Each number is 128 + 32 x the weight over its row's rms, rounded and kept within 0 to 255. Layers, rows and columns count from 0. Numbers have three digits each. The size before them is the row's rms in percent of the matrix's.

# layer 2 attention query, 256x256, rms 0.188, rows 86-108, columns 0-127
103:095167157153177094105139141151111153131124150119107141127154144136150131125139147097074085180146117126151174099152120168176141166202148141145109033112122117139085198078092173168103095158124100082155087134111130119120112177129128171110115162134065076160113146109121145110151187099124178132135118130149137105100110170139140126086080158110082106111142107104084120145129124131080122091115
105:168113094123117138054170130094065170112156128173130144100081152125098113144118215121102115125137152050144123086112196112129179151117161164151192147155101134111150189141167160163112146084080126051117130126149128179160112161122138143135170112093134075110117136104111124134131130099169148114179119159148171126156140148117073084124133172093125163067140089116118119116075134162119149119141
108:169139089119110051081074136109183113144087114123097132140096159086113095101137134125144122148057177208150096142103047125132170154150141127083192131164150121088163135125162119148176116130130069088098162139164141143107114134150138111179182154144092098113074167101147159120082134122089149090174134132112147145096060167161071141122160137145110160086097165108095031110090012127142152135119
107:103130108150141134154100130119096087132145127168110137108061150131139183126103052081086092155144163154089101124175189131094090101089110172127165032128122151127077094067112073105153130162127125118108113132121115151084123138160202129150125110123126123124088134083112096056122124150078099120130055114133198115139115134083125147114087175080117141154138082090159096077105157108154149086146
098:037090180125104142143157103105109195149132071137103101101130152161128136139166101176164181197133122108178139142096108115128103121094070195066078118136161179110149097107117130192087130147088163138143173125144142151096158114142145168110152101207098103156179111113161141127134132119138120093123184105144114169140144188144112193142125121155146164115105083163146135152162192091089150074124
104:106129136070171101115136089084121112141119143111105192080120156133113109193107117099085082117160169126213149064138152105154161147167123108125129116162124156131131075148086158112170135083091075163175130082161133156144161135148085173137124149133183155107159057105107117071083127130123132127129132148125146097120104095117092180077103137137116097108132151221107101156161062119155085132104
099:180151168131109135207149157144090116138149142088133144128120164122146093096180163100059165130132150130104091173145152144157141129143137138088134071157133081114128111101124103093163146125136135156150112144147106137165116139083117137178086108167076109157159116169116137119133114162127170116043132103133100191097110177088063139121082089114111176113130099094159148208130135112108123145104
115:130121152139159136102166149172109157185113185149114131176146057147160096142175202099126111153050069080069112120096133102210148173054128146143148137100172139156076142110105104150109172147146125104096128131093167137153119094187144171128111144114138177141120129103104181130145116167124138132102102126139106107120116121125168079184127066081151190103107083176095177122065102131147176105118
106:170129168156128114145204083201159178118153173089131098096097158136129135112146060125115094113165075062151154156042148127140155089096133088093143153119220169145176091129101190119160131159151156151170130166113134157049117121126156133087173172105173101120125153116132139107109135136099059156111100163143111110133084122137182176126093076123088140130097133147087133111121058139146192120140
102:110141159104080166152134151112165105184094152173115129136175152091003157108116108153150109077086117149147132119149116079089092162127169115146145174139100118197127042096167147140166147124123137122091095136083110114097108110081135139065097115140168105131144121064188139130158144106171127133088145145129147121128150103154100103135076185105132156128115059154124090156163167105117055127131
102:103082106131178114111163184117118127073093055142135189095100167106171132100105104199167186105195111149145172165106151132140152120160181156109122134106149137119138113146134120131142111176107104184092172125133120134120128094110150090125146170101186142089149131145111130153140108132135093108146151114129132119111122142100228157154136129109168090145072137088156158130162139168166091139153
083:142153125152195170155098119191151166083043059126132171112136081129088169162132115137096113079129137098143156129152222129101117087169121111105136170157109142102118097123132147128150157159152179145158107110100126091074178121132101121087157096143199113117141110123159149101113101111159056108188097167126122071082089160153143125092104116123116148063139124160154130184163093136114134122162
080:127112143062138123123110071128133121103185162098171086172157097149066111169112111103045067146090113105111108099178168168111158055102050126118170081211140138077131156139105085118157132067163115103132103153138176106118124138122089155097127120123098112182111166147165149105101115141133144120090095192117100154172162164113092099119148095096130143144166180140132133169149133120116150176160
084:159117159117097119094136127100137127165138173066090108080131187078168128070107169141104145129071139157161119131101169174148163138150105148115086130153198098115126107122127128089175078105145075106109158125171125139146112128149144184140114143137144147124177116124085145177131131119099192140088160118114101122107134143081127096148072134092118091124103030063125085127044138085159152163074
085:097104067069148117183092136121168137076146187073156151152120055180140111171182133084097146148155084094139143147094148116110170092100100125141070085147089121090089143117199106168125082156124153075161082183136122090157137143135081164089107146162079143140151156118158164127100133113110101121064104137131132117153074156099088135102180081114095128106145167150141160136084120140113127112191
074:133136085117168111095123101106043059123168111142143059096134115140093153130133167081150107177116107085101137111081118087076114074099131104124125134137135159125139193113130088099129099127084124174136105105102134140148057117153160161088087088141162115174116102157081109131124128131130115114134101157173239112118164134095100135169190122188176099098129140135182162074158138082123180095122
095:098174106125092112121145109120142088098123166147098139126144194102076095120122138132115134159041155025124175120095092080161117143108113127108178126179135149138160174104088192128095160187157155117177135115119124154115162139087125171151145158124142103155138176136120112138125127117127123157147175140145107118151103140088164064100117086122085162153139151095139120087163099104164129203074
077:135163189181137105121049145141106196144159124129040157095130155061125142097128072174157118148106142154165125089153136136157157143112126146132085190111167114121133155165160142123145081153132120103055092098152104137113123136092124123132089105165115158092135130132125128134156093138107137153111131083112095154165111088168219118118147067127176142133176088082098098137067102129125112185102
097:132173135172081058135139152179172128207147123141128094129116145099123177133193136093131109130149127123124178151138102091104135140192094112096167158130111132117146154148072104104131101071103128145122138149149150130108149179148112117121109138195104151099129122123134130142181021149118155105121137090149129124143144146140132144181191069107039120062090156120134103139173124126086138122133
085:098131129126094107092118118098150127145064146196131082093180119073131127066153113154139121095147168157140156103169120114165126079177189136109068121102095117119121118165182127108098100110102099149112122142091136139148098102147152135134132175095117110068116041118119095106088107106156121139162174112131126186125167132160163191199106096189162121130133114149068084081135062084127198081131
095:084164133097121194121107059086068092116163147103098139086135133127134083131101111118100138147107094112115065162104167131123100156196171125167142119162160113143119083110094127111112116158106081205100121079092110162115088140080138103141159132169178154144107116147155150205128144169130172162130116122097084099139067145138122172096068117118117138117160149139069099126112115103134089133130
090:094046103163147164149116109161071122167113089092093170143163181135166096113144107106128042124065116114134135156060132133154094141093123111140125139120083147157124065137037135156144147086121182130098166152124079153159153122126131166125150187100123078139100123172148102121120139116129104103130144145154126084090080111125137093170192205099126116197118136158096145147124091181076118122103
084:093218058131155107099124115105139073144180145174146146162133145184155137173135158120158136127126098105101131145148148165107161097157037099163164093187118124159103181053139103085094188169108088121089122088068113154078092190135125147123150157190117119117143145069152134132135145144110139151087102151119109158160141169128113088111110081126076142097115154130181122128111117151114208089138
# layer 2 attention key, 256x256, rms 0.195, rows 86-107, columns 0-127
100:092128095162079117112061051128155104097114154152147113135144131094145119156077066131139150145144150125067058107115128134152125089084104144099101081116177100090163037115181124085138125135156110107123115127173103045078104083151126120190106133094146118117109149147112129109134146125117114157150182143099189145070113080130142155138118054149120170139153129115164105123187124147101086161183
098:145104130148116062135152108142127110121083138125105165110124135105099137135146103136098104109099133082112147099079089107091117096121101060115103094141158113077131057134121138105111083158124143125161092115131103147174148048179150087118077115101223086082164091108112161139155102161141077175115112081126111113101080129044158152150125047113102146098119141109159104119125076094184101167130
107:139179109102145123186119135131096140124113209150113133093177170142100165113106161153140114119132145164171063108115128113113133168150122112182080164137125141090174124096188185134114100154116165141094184095156117123123160146142092117165110097112122077088167071160150117178108135110149091160102112194170020159149170087138130068147119154122102121120155125121130127153123126114160153131194
105:157106175127110107076106104089104131123135121113096110123152153126134102124122125141107139139177109138141099127177099119126055069089126123153151082102155194125145131090156126129080150125107120092168182114150096061139128155086146165139193209131133147130183160128146139132103132098100159166153189110126093133140163102181097130162089161095180134162117125117062116126091157101072136171122
102:143156117152084145161130234149113099136175086102121142084129135099128118131096140099152128114123129094145108151083130098129115044125078130154125151124164136126167168082170098150062159141173097131100137120102147115158131164083145084179164084086164093144128131149105106133115153155129147137191092183122154167137080105170171110133107142165178114120145093128097157194099109126157168131080
107:147169113155114189097134193180125140065094204142132129111147134139154166086089239140136102121103074139074139146214111108099170157120135056106134103158148124150115179126103111135203132135139097143103134153123103152080135085146112108179122105128069146116139126127142132115177081118144214127106125143147111133136088080082149092111148141148138145144121110125189165128185161120086041123123
102:174083106122145115115110167126142163167147079085150115139130202096068121150183120140165135143127080124086117142120117177073140129123130121139162104154175124097098156111166111109092114144133068183102153053072092133139152135097106147094174152115144208157148077112152040166146187127161159165106138152131133155144077137165102122092079148151079082139096167156152138078157106145115102079126
103:152115142121052145103170134099099120174105191163121137191156087139108118079118131137141112093127111138139103120149040147065143154133123187115147179207127123151102075048161093153136149103084137174166188107158097126098109093091098081122147117101161040163073131155082134172146099076127091160175154094115155150155145108090094078109097093121126165109063199149163163127153180118118109115142
102:114128138093158138149122157134173147105054116123132115132174168121181172136124143078140095131131189137103101088122133157104138150106172129133130098181080141184051138157132111141139139218103160157103134127132093150181105083116121127093151098087132094124129142075144173123183124151165144089179148094137198150189135134108157107122107144158192093191085101153121132142181116150111157110146
103:116135146192060158120203172163127084178170144159155053155082061090163086123099115103103134146119118133176119185199113102142117112071137117134000116069136140091114131106108104145125111137120169191144129117201132134102086150160114130135127148108134142096177113138093181138112115145085135085147141131117087092115150106118156139142175099137138085128108134109087188158111123169140142152125
077:100120143150152152151157098171093147109079141079069063172091138118162119143208101119189109077144142150091140128068125124163121173183139143098127134183127118152089135097202134103163159062098148122049121163123120144134054173156106103157137148139120167216124084124092150142105089100113146134134137104075103175161119183118138098110155093137102141111024086124144083130113106120101139173075
089:126104140141126191148114136143087150109118109146104074127127083151142116142073129171145182122116120179137115122075162076148105159127142128133091150144172188102146158172130090153226178143094106178061086102121111144199133114124174161096144102098190186076123139114107113184107105104140142109149111131141141177121148130097148082106123140113188133147117115087142078193138156161127118105082
090:144140154060113096080162170126093107130137104131122156109144112126101096105122162106127136156119141081118107145129103060144087104115148133120169195120112128124149122165150148173138085191146173072089116079151114196124136164146175142134152147105099131065147113067069060165111155059105108118093139152141156107059127117122140177093100172114153138123190132098096107126165119091113132074168
082:140083054105106155080176167101117173086102145108127163117139115142136154146156118120136138145083155124090088166243095154091172144186087107143186119171103113096134158179033177164094119151081087135146120110180132105200144139069125099179093172129126082146189157103156135094112155166103094135094123157146116153123185119136154177176128173138108120141127148129129071142060191124059149136164
097:136140184135118121076142167120126132161192111140139160114098054146083126149130134088077095187134104057161132149108165114144155095115123119122133162147138096154181117117156133129162104132164112078121135105137179191089159172153174124172100134131205140131095118110109136106127172054093126098139117115156154079084152133122199148107128175135156128107189106105194100130189082057109136153104
099:068100119148116105098163122092126138116124166094049143127139136187153129137158144172064137125112143138115161119154157149085173140101126136087128115087137157068096113177132166160111151169130176103159138085133137116134144136134151089181164144205086154146112133124082150166107102079115126108111132121118094116092068160103098133080090157101126156152099167188136130123128095058156141142138
094:138118161165189132179130160208155173074162098109189196185129099094133132108102122103158068080161134147130095148103104164199156151172140098118141147063095134191089128129155079096099097113126120093087157148108102137154136098129131130170152099102135129128149100089140135140116129149210183075077135144120142139116150111161089154176104125134125186074113081135094193190148106102164105153114
093:125128146172183078077162135078130119122069166119072129124155104108102137117169127121111137126143140159155177101152119109150167097143153145107203099109109118085047106126153115135156101054079139127131161142146141109194144116172137152131168176182139068155140102128108150170116094095156117141122252133105102116115099122111106095201119099180119100108078150135204119098092127113106067161115
099:103148138112055155142103157062125111058107129104142162088126158099112137075086102127113088098115120184096111105113149138189197071161134118152117108182195098121068119121125144107133160064126115137144126180078130107114159134185137125170075097123068126174127102127143150145113074132103146159152155123079060130150139132167116127131160113168167136081150111134092128115169104113126079143113
092:185185175119129127179151116097124134156142138050127142199127110082175129135136155160111141053143109112153101089104123153123130155173073127084120083071122140133121114108170149106110156095169137149122195075089083137142144125044089093177134066177119208129140120115083167109146116124151157094086103109075165152155103106128089170187052121134096176157126145117080176155108141172134066121073
092:122146083180119039136125137102112154127103161094125116077105140108122162119106080171106118108182129042117166084139162149162163085178121120140080070121190120179179131190045135156110116125120167149145174097130125087135145134145152101173097181160141143146113151151213144095143123207127173124163128120098139147176182108100119129121120137141102169118118123144199139112193139070141126114116
093:158078222108120167125167149069115059069159058103130173119122123120188143081115160106146106115151135144147090117102135128167132094167137086101186133168129104176114132160144093128076098193135110156114100113100102152108172130124117148077175104068102109152141133146110116157097182093120123140144130151137129117088100090148163116145097179129134178083150116137133117103122070113145108146222
# layer 2 attention value, 256x256, rms 0.174, rows 64-95, columns 0-127
111:158119149085161151197193190174072101132089156173118158118123136122199126152128090106167187159153107106107135161076151130139102110201141104117101096095153110146125148157130154140137044084125143083140171104189103172096083151121124117110151121124073176100101098116124130081147184159172158138114138140150092091098161106190206153080142100136110144106187130116126200162122118157119099119151
106:066069165112112126159135127107158115137098113122140120133118125119179118160211095119152150143141085179115157103112101121103143106103125110094081153116175126035119223137129128171133151102167106137127083145110137056109131156124132117146106116213059118061152091155132110137150156132144117148094060158191106147081156098070150164093139058145113135062143076111145173099165179177111092083109
109:062174122142113078094146120107150153181159144115152071125143164091180165092145111132123168158150181126108108074121151092113129097047196166151122153115099097125159088167122118125118153064172060196133101081123096144173141107132160091104100103101125138147156185070105131112124094144090115146147172094129155093084117161142182172107115147196065072140175166147123157159147106097172150171109
112:103185222094161166112141136130108093137141112163149119114119108094133170105109155136165099135116152082147189135186135082150149188136137167162127128183098159177138151101168097106121101137068100093079061084099122192088091153101150088084118118085141106141118183168135162152169106117056156121123173123129162129085120133138085172137131105101063135135136146135098108140145149167122095128127
097:199104110060137125161150147151168102158105166175121089119112124104135049106127056135130127143198128201137161151139102123127142131136129125125107129125178127129208109130126112115133084170103108160139146146140095149103123161130127084082142216118125079111110130145086155166135110109102178117189131129140092181108152161174166123186156143177105122119144097074102143109194053162065130185134
103:117101097116134096108104129088088176145074086164104150122162154115151155201150128114151079090158162111167093134094140055155103175107184155099140133137169099072138102051145092125105122154140117122166131101167167132115126195151124090130136172135129128096137133126121124160119132107103152131120113177105108113143125127169051089157082129112057140196112115120184166126129166155104132126175
110:117179071164166164176062110128105139137170135144107162099109109141145124161133150145100159133133078184158143125081093073188114087159125129159130159102143154129138128132129123131157124148164173154117077081092156121085159134104095105099152134147128103102102150107114148109082134095124108125161092147103138154114100151087127052165125141095135125167180107088157139163116113131151138080091
105:081172062070160158113148176149115162153100153128122086154097157134145149119122094158160128081088122096108153111125173142082159109110144177126104187167148105125199114098082140096136144155102106172138063101130168155160110064108105129081180074141147167104133124153089143065102121128164100135147131146149200092123157156176090141153129165067141120140182155109116076114144115086148084141071
100:153102102072135148109125149124111164133130194139136067104123096102095189079096116106158139156190159168126117104121143130169134118143124124122057091109144112076134138160163108128151188104088125055141126127136140112133102117119145106124128115141121086174161151105120158092135116136104138102105122159096125106137170166139063181143110168107137221118177161059140087075084129136174145110128
101:123132073110083169057147069074108134150117144125104086077154098175171120112118082151123145098163091115153169121178166123048097159167121172143173134101155148089096146134118081151101097073136086188109036133154145128086176141168129109121052146124097143153191117096100134129115055098140115097114104102133147151089127131146098134125111152150138167155159139094168050108117110113167154137181
112:166095098106109143147101108119121138142106113118134204073171136112119118148151098114080148165121155115151174172133118116162139077139116146110153086095128141181146112135075097125215084133187133120105062187147079123096101187176149133143151116123119103155154144154141072067129149103141177125116099141140137141172110169228143184095161143090088174107112159086156101143068150140094110097125
103:171167096121071131165113115115162127099170097145069090121120130124087118089175119126068199133171156176157111086056089137149132166103162125098118105180161120097187093110101114144077112080118131154158123106196159122124148092108158109168121089095184072123069119158088118152134103093066156136160105097094117141155135105118098121202100131122089136120159071082144121137111135107146151081140
106:094200142148168050128153172207140118153147118146134164157102185159185108117170123126109161162108145109101043087139134156091153122117142116196064164126121118106154079155143120111113152172203125098127131122085092139115140107109157104133119096120114109110097117164148149126121070139145136152194154110091148107119157136178195125128149100136133106185135139093121096186113111110112122129151
111:137189190108072141131154195112100149149150092100074158117139135140105132131099165185163166132127123076117115142141114080159182130099114100089179112082154116143077141091142131187125141201209121096123112142151151084143063170110173135113054146164097126175145139149087120178105121114173112083145140107086089156149171138140115119098070167158108143118104121148182166123126134113143117118192
104:099117114139115080197124187111192156179163140143095096152105154114126156094038110086100114104185133085160141176140154111161120164101076119143153114086192140116118168104139110122163140088083149164138121166118110116078157166139120113140121078109109131074118110139131149083167076107109084110095140145150061083130084134136104107067106055099131160134183125148086225156132107071132161126182
100:132128086168115159171108160103152165175164127145178208132161172157152113093102104137095094090131132179174131099167124111136118167086100141153133071174182106053130198094147125151170103110117145174110113134121140119130193190067150127132128147138126179152115182090116160106091132186135131112118138175078162132147085115123108153079133145170153194164107142063065114119077138092142160114115
104:164108145096158090110098087132133074164126137137146207115167119082136127114116087160144146187138148121124109138094133116130138141139137152093116148085043110118131109172108075116084115096105077148130171127136148182064123159090098138160104164197100155133101093125157151154151095133108124161147073184130167175118130150080104164103185152134096132076080153151104073108163099055176169094070
103:117156176164158155166136128115080084162164052108134106129160171130094149136090120068116105141120137091133153139135107151147169127172119136104195180168104148154159072126093116140173139089139088192136151127153088143114175126086124092075123128116108117139124148117180146117123145100155154116162055154114114153151069169157153101143127116145107158133132175122148140174106204110112106087076
108:112160165134147212152118130136103091197134094116134166079113146139133067153107107085127102080099123105135179126066147096157206116175089153131115094127142096080155095112147162149152136072063102161162155162083124120123121174100082126131136201131138071117135122132155136108079141136139140162130108161119149115191134148103167114149178091131176134102125142099100126155136130153173141090192
100:091083129092129141067135135134112187122124142125124218162105146094131110104083128205125150107085099116141103117186153132095163080075156159127145136105079171149120086175143144115121172138156056139137096073083108127164144152116146087119087117104044160184110115133113148139105127131121104117118163120118113095175110044097098071078093157157178155127142146103172082081053147115111174102122
099:144121096178082132156106115086125060189138098202114125137181119178132171129156175156131100161071168109134160115060107132107108105108121156118114178119141133109134119109113185059081067131099127068097116127127118123134069074189128141131132107154134171104176087118113108133143079096128150110161130103134111149134138134096107133152182143118112125105116045124212128127131178111176100115184
106:150128160137070111133136147132156189126110137133111158146096121123124157090060199139077137094134175124150084139097081109152070195116145111134143135173151132150154090136232125078048101146125145140129155118196127136091133092109117131119082115155153150154176118165114127170143096132083113105121139126123157108133128153111108140112146145072205140192107152138123147111111061131132139160135
100:136132141132138134152127127138132077162094139091130073129120196100172150105096163083148130152126125128114165146198161142103142135112146112098109133171085145142052068149098100052149143134146134099114107123134151078181127094168105130110150128125117105136098101138132122170095120184096146167071196140154126138135078128183108097095127149152156117180152141121160112149151156119157132087069
120:101036102148118104176122203149113119133093114149076109097151068094132175158157100165147121095114147097103091121060106120156137107134094145103142106137113131116197128137100119137123173108112134136123140132180115162123146159082161138136144119150168091124129118114068107129107158125143103098157108137071024148173106138107102129170100120127106158150113144139116143172147133133134135149135
106:136120098124110154128086142149104116109118141137146158118120137199117128122086109140016115113124062170177162155087110161126151108102082126125158119117109159109075074103111153147117088128190193142097152109083132116128093173107110127150082188148089091128110134157176154105158102149162122158123109124128046122181170178136149098109124152072131104155153063060191175119062141136095104123128
108:112166150097157136089132193176148124086086105140117184105115086121133197132183146150139180161144126124097134178182045166124139110131140184131117157136074118143139135146125120113106153150077131122153144154161170162138143156134104086123097082143142165120155159106152149154083109171103097119182054112112091127139176151136085180163119175111160132146111147050096097174101130079179084149120
099:124139121112119132094122107165143103127110040089163076130120070150076168165142178137107106155124162040168159087161156128116114124071067112124150058103198169072145104110099137140108090129110187035126140209098132141134125118185138169134088129141132087148119142153107132126140085149151078065105152119119164114172109122147143125108091080113118152142146128151150126086143162107072117097177
110:126106144123128173160143110150115140111149085118104118127099107158128117175074185092117111150105121122137131150115137103107189106196139114129199104097185113142140136053079126166120137140191147088148196172131113192140123126110165151178172124163105153092118129128092088146096158118169157134105136176128163145118094089151173133144114145126126146127164082131185192126077096135145061113143
104:092135103109111108195101172129142105184171099136133082169152093130156161150104194094070149153124150066138070107125151158167106170159112135112172119185160125092110104148075176116133144148143150087114130119110102168135086143173159140082122109115112143087178077091175119171153141117107127101125145116118109132169157131172120095102180144139086077154046157092153091124196111122141131114130
104:108174158103140080117078121136116141087152152124170129174120114152108133129112164125068127135146128165100166138090117080110110068152152096148171197131076090130089104127107089124156178183106100121099084122140146102117141115135114090174173109151047090104161148087102123181060192134151101167089122164103162142131137135139154128122153172100176146150133118133138121167151097157174061139154
095:149119081106087137126138123132147097155118115096141173130120121181096083227087155097144093161118110138118128105176165189077096162116086144103159144105114122161142221114165119119087130106120148093117048117110083128095121163127110157177180112176140093115138150150118139130123106129093170161159149110136095112098146124129170114109107124091135142110136179075142084153153162127145107126142
098:121138129076110133096152162070138089112133126147202119137164123115099126092104114120178124120197138120160105166105126120138103116079112161144137096111174111096157177138103074111169087103187039124125154107144143129148130147116117183131076108125128141136139168100162129164149134106156189133087089129151132137088135078133176118140138129147099141153132113121155127204106073140131152140134
# layer 2 attention output (transposed), 256x256, rms 0.154, rows 64-95, columns 0-127
101:058043084138155129098135152103080050129124136105176106108114153161194076158107111099168156210143164100116091128149156104159136151117193137075117087142124088133122167073134126137137112134094113153133137066137128144154122151244147152147172126120104082141077084130151123092155116096146105101166092199127094124095171141102142155106089103183096143093126130111126132133110090077097125132120
097:136149180151175177132123109142147082076108153104165116138151110143183118098138089173090107082144104149183114124151209106133100121149126086129160121072116145161060154132134093176118118115136085106112172117081124132114101079113161132167139157109131161089123166157193113122056163104147128131167065097163081100131107150155134133117118171155172153206120152124169089141114131106150141178133
100:159144111104187103146126138168113117105095114092100170104104141121120128116077126118079105137114214117080079126099136138156152130075100160156150111156115139109084095076195125132175111160119025115095110085162088068168126189135138083121096070127121117152199133086093099052131100086116117154143104095156068128149090084120131068112187140156145157122203134125140080090096116167124124121097
100:171090147101095162109117087096127176110129122110149181139118147101128130151118138111174193168193132115157123125133121146189076131135052130095167118134077180142148046094129170128146171173089114131162134094162146132117089158183165121088123176139083106085112182160117132139126109142125152138123142173085111141149144118113126089130074140079131215133159148163122075176124176160126186093111
098:129089106153120145104138140172075072159127100087133127076129148150173160102122081077144119130183129124141129073137177162119132086192072143192111116140172148100137081179164112087104154174129179153110118070158102120128134123165138154191112161114096153098125151155142153123113156106165117100149162143115111093084192157143155147104090171159159098112043059107163186115079162114140156096089
097:073096120121112090152154069122156122168100134191175076104096132059085152092129135095097133116095129150138136131126127166148171148147146159098192057177111152150115136123116080094113054130159101160113140135052156166088106113149079109088142148109122111123103131176149118109102137140129156136053191147158106112177133152140119112106130125117170124142168120117103061083170092136167126175081
093:096048102246130155093136104080109140065103105119161069070132167067105127161087172137080144136121132135162139064100102066133166157112105090176128146172158073142149139147041107123132138117108117121197121101125124151138099105108143173127103107109129105150121068140147108200119163103135139171152097210077117086150129133087128120118140099173129150151165128142186129116157145132149155104117
097:134085124168126152188081121131104122114152113121125153122128157131128159175138065127119139118174069089118154191147133181077168051113126122168155170182100141128109106115146073111105097142105149141049089181158156101130113094124191157064128131123200128109154124087155054141104078064150125164130047148155169106156173096137163090079099105090104204159111089138147166134133086135194147119113
093:117094106141156111193058086064166078167112091111111118123136152159160153069136222161102111078086150163114142110080161088150122162134109091084103091095171132090112126116132157145137120206129114155095128128072132137133131113135119177180076176165175064141095137132133079130164089087142105153081131158097150134141174144117124143187126080142132134201096126164159135125144137158144026084088
097:179073086171160115095149146144134078139141084106131087100065161167136119175117158123111119090102116086133145126116131083090153129140125137150144089086174127135145066152149192062111106182103099160159145142120132106171064144122122173130119105184055138123150132129090122168073178130083096072076114081103163135167162119086052102130087154140147152218190184134170142201130090079156113180099
103:123129148111156133110115107104119118120195098157091098167157143111098092136075063179162145134132122101132151145051111154140106109095208173124170105115205187093134114104156127133082131153093154127201125181130101152188086150094193141143154158082091137136084177084128144106129155157148077112176126196116100125082164150116138120130141169157179142097186119153138173133108145135148120186076
100:153086157123034129104106147190138116162081130126134119160100110106179124065142132145121153140111127162168086128096096064142135095080131097096172094151154138090144071180175073084077136105144114137123148124146067135089050083111138128080176148078093075115140089164194078147142149076112129104142066080101106120087123136106152145122133168118122084157111119112148148126153085120204136120134
099:132130084071113139133095164092086121122136065157106146082131142152134086160084122084144088085153110098089174107111121140108124153131146154122186163153126123063163122107061145091140168062115133100098148182074107147144140179097119167096091120121154134076146145108081092163131098085172113091133138101116128094081064134176180129114103186106173152154115093146149127029067092138121099130135
097:178088153088130123118133194092130102173083174122183128088124108100076144120166111121147142104075098173144112096097060181126157149156155182095122164147130108100117165149142155110131115129085040165071076175163092131124111101140175127086132103086179114087154128103133131171155177143115116143117186145136103103106065118161170182122170178147144081122146155117157150111145164173181157142135
104:121076046153133166141131086104112105149149094117105156105151114138128112156136063096117148131085133107082129130054101115146103081133084181115133150134098149063177137135117085121078145104152128121142140059179180141146127165160111119154095154179118125195110158148070083143132130111149105152079108080101101111052064081208105111050111137148135121136117098129184089122158095112058104220189
103:117198113150138153190147164117177151087147105143108120157173127168144144130114134143185145098172113131141129106108140117109156176172139124191177144178153088114125117182136103118169117141157243161158122122144184067174090140121132120122179151128131074118120142143158133092107099142125147119150094100063147140150117092105116104168119132117130084148173134098170100119100148066140091164120
100:100097105136104149116082171122094109089093061161156127122117072173144112114165094176125116132152154113110111130155163065155116128113113155155181088124164123133142129133127094121056138132087153078172070123097134171144158066142134099108109123110098161190101139098175117180088122137176085077096099113130100064142109153152128140153127156122132166112148122160122168180119112099114137123193
099:123159136090110130094136127111149127108166125175091146073111094100133156126138129135072122162171122143177074120122117153164132074157137118204137158146185169095124092132187121156094083109110131068112119051090131146202110133090084129103128154126090132144172100118190142187117073118140136105128101135113144065111129155165164082152164150156133128121152165110070083127150070133145128132083
102:121152139130107150097132126112145121106154052115102133167155112095169106166137132124121139142140066140183139100064173096179163082108123119159168119151227199116151168092132190131058145121166172121127092135199112075074189112144186146092137165115113172146115152110115169100156102126131100080134174112134166148057126205147126110116172166108075100120139207123116129128118095148140122108144
099:099206117136115149170100126070194146149102121114073158101109138168151131111078043146125182093170161161158129088132131106145153151142172186146161163143092103146036124117155175081094054116089095154130162140166141149174146104068130147110082154120143096139119117113109114105146102090072105133146193090131134173144110099095163114092094130151137157106157133143108185135099150127122167171130
101:117130167150078097115081120105143071152065132114164141120153129150158117124076158129044107155154117110145114134163129120082126135145157139119141135157135163107098155179058112168120089115112134086123153159156148104151086095175101146117121119109145204198137161116152167135059074153114084162125118113074134149105094126112064101052139151078197129164124182137117138137125136161111136094122
100:131117132079155182145070127132116120148135179140132123144114133166081090141126124132127129148141077178099146109133079150140164149138087163161119133088175126153162141097165134134113158151076113154105161164122130115101170132089111071115126146160191116081078113116138100128190092138054164179146156137166144176118122076134134089171105145089179166180165121152132153168073133127119103116126
102:098142191153115143171123135137133148141162143105133164122117145163086088117134091155086109150063207098150105155130089157137104089084064158123144154117178162079105162097127118150104139168114180116082180141080087155113173109150115107187150167159123094123205138122081114109133145109073137130116151122160148138121124167124145136132177072139096173093156131131087112108102160155139114120185
099:134167164149103091077109129094141084145133125205115184084107144082089158125160146131150083107208156146169141113080141069125115188136150069164159104130113157121076136099080118111114089187146101123102176142179090122140117152118198155134139138099095108089167092180085135091117116160174114136172124144121151136084143105126093115145118154128116094169115108068137116113175122116099061126119
101:133175171082168159145117100085168110110126149073163126058126138120119110106081120135114102135151138096121122118090138158151173166083125097175118087109106096155134160104098139095158139121149139200058121143157106156111114117107162112147081179112177107115115072107173128163126091130135085092078105167129084078156096145095190111107133151132137132124098111102112137103157163159138144141190
098:170124123094139184113118039119071156173100127113130168127062128121120154084135122159137115097099189167121110183127160182076110114145127089185139166134168064086175149156077158103117124110119126144085065158137150094137074104154129180112126134148147116109125092204115116065162095133100103116107201092061123079128142134186143133133081126181130165137094119106131131156199117080093127086084
097:195101178132114165099212130126127132121093182099100120098140141153138119122118058087109167124133107124115117104168075091163137115085158140103110194095196192161183119115106143112122113091188132120071121156131127126140114104174104211181071104151108155123108107112137128063142137122138144106118105100058119068102153102134118149112145162118160137121171138215164166155147164111141143152076
097:041171112193111168085102145092133101193152129143113159149178108054140070122095122127087058084092107142124185144092110169145117136150131146117128075169129133101127117125141136191110098118107097084171128139135180154138078068170164150128100093149083166144107113092184166116114106093132110131147103139143137096098124168170210140143146130131089100052104125133142133107128070106051160111144
096:118206162079115098122104145141138105063133137149133143164118122141137110173143105086043146078119097151122235134148148081121176120124114173183104106110118150155121111144057089116089148122140120129086109188112160049134111142174140123118165134146085159187108094155129101179115107136124056147128174149143106107077138145093198120147078178105146177063124170104082098131115153175110098179101
092:086151086117084103175109168088159085115193101144157100130161101114127130116172126126115089114106143109086144149173144171169195110127139140144200124149114054111117160152094134104113125138076067129095137098119122129099092129121123160186165152129127146100061117058147159139149114167142115179109131098102136144175157145139080172143096144163118133173150163171110134123078101154118175098128
093:079166192138111176145178078091133106129139094111107096123161144138120133155135121133104121163114149124117146174104118119099118160182133161152160109114176071134136182097131077167118094104156149149143146160135149107169077115148185148088113081154156140100151126138142190142156112105116125147127125137095152154131068083102108179124128123094104138143112115189059149100045034066120124187104
093:095119110121140162111143169143176066155130166140109117091146160099137175062139114142102135103116145123098040094134098162113203105141098089163137112144135115098125111067216079126168092098159086145112081187116124147143137210132152108110162177159101128186095178155111149107115115152127188159203110119106145114115158150146146154107110143124105169132162097186105135109073141127094133100157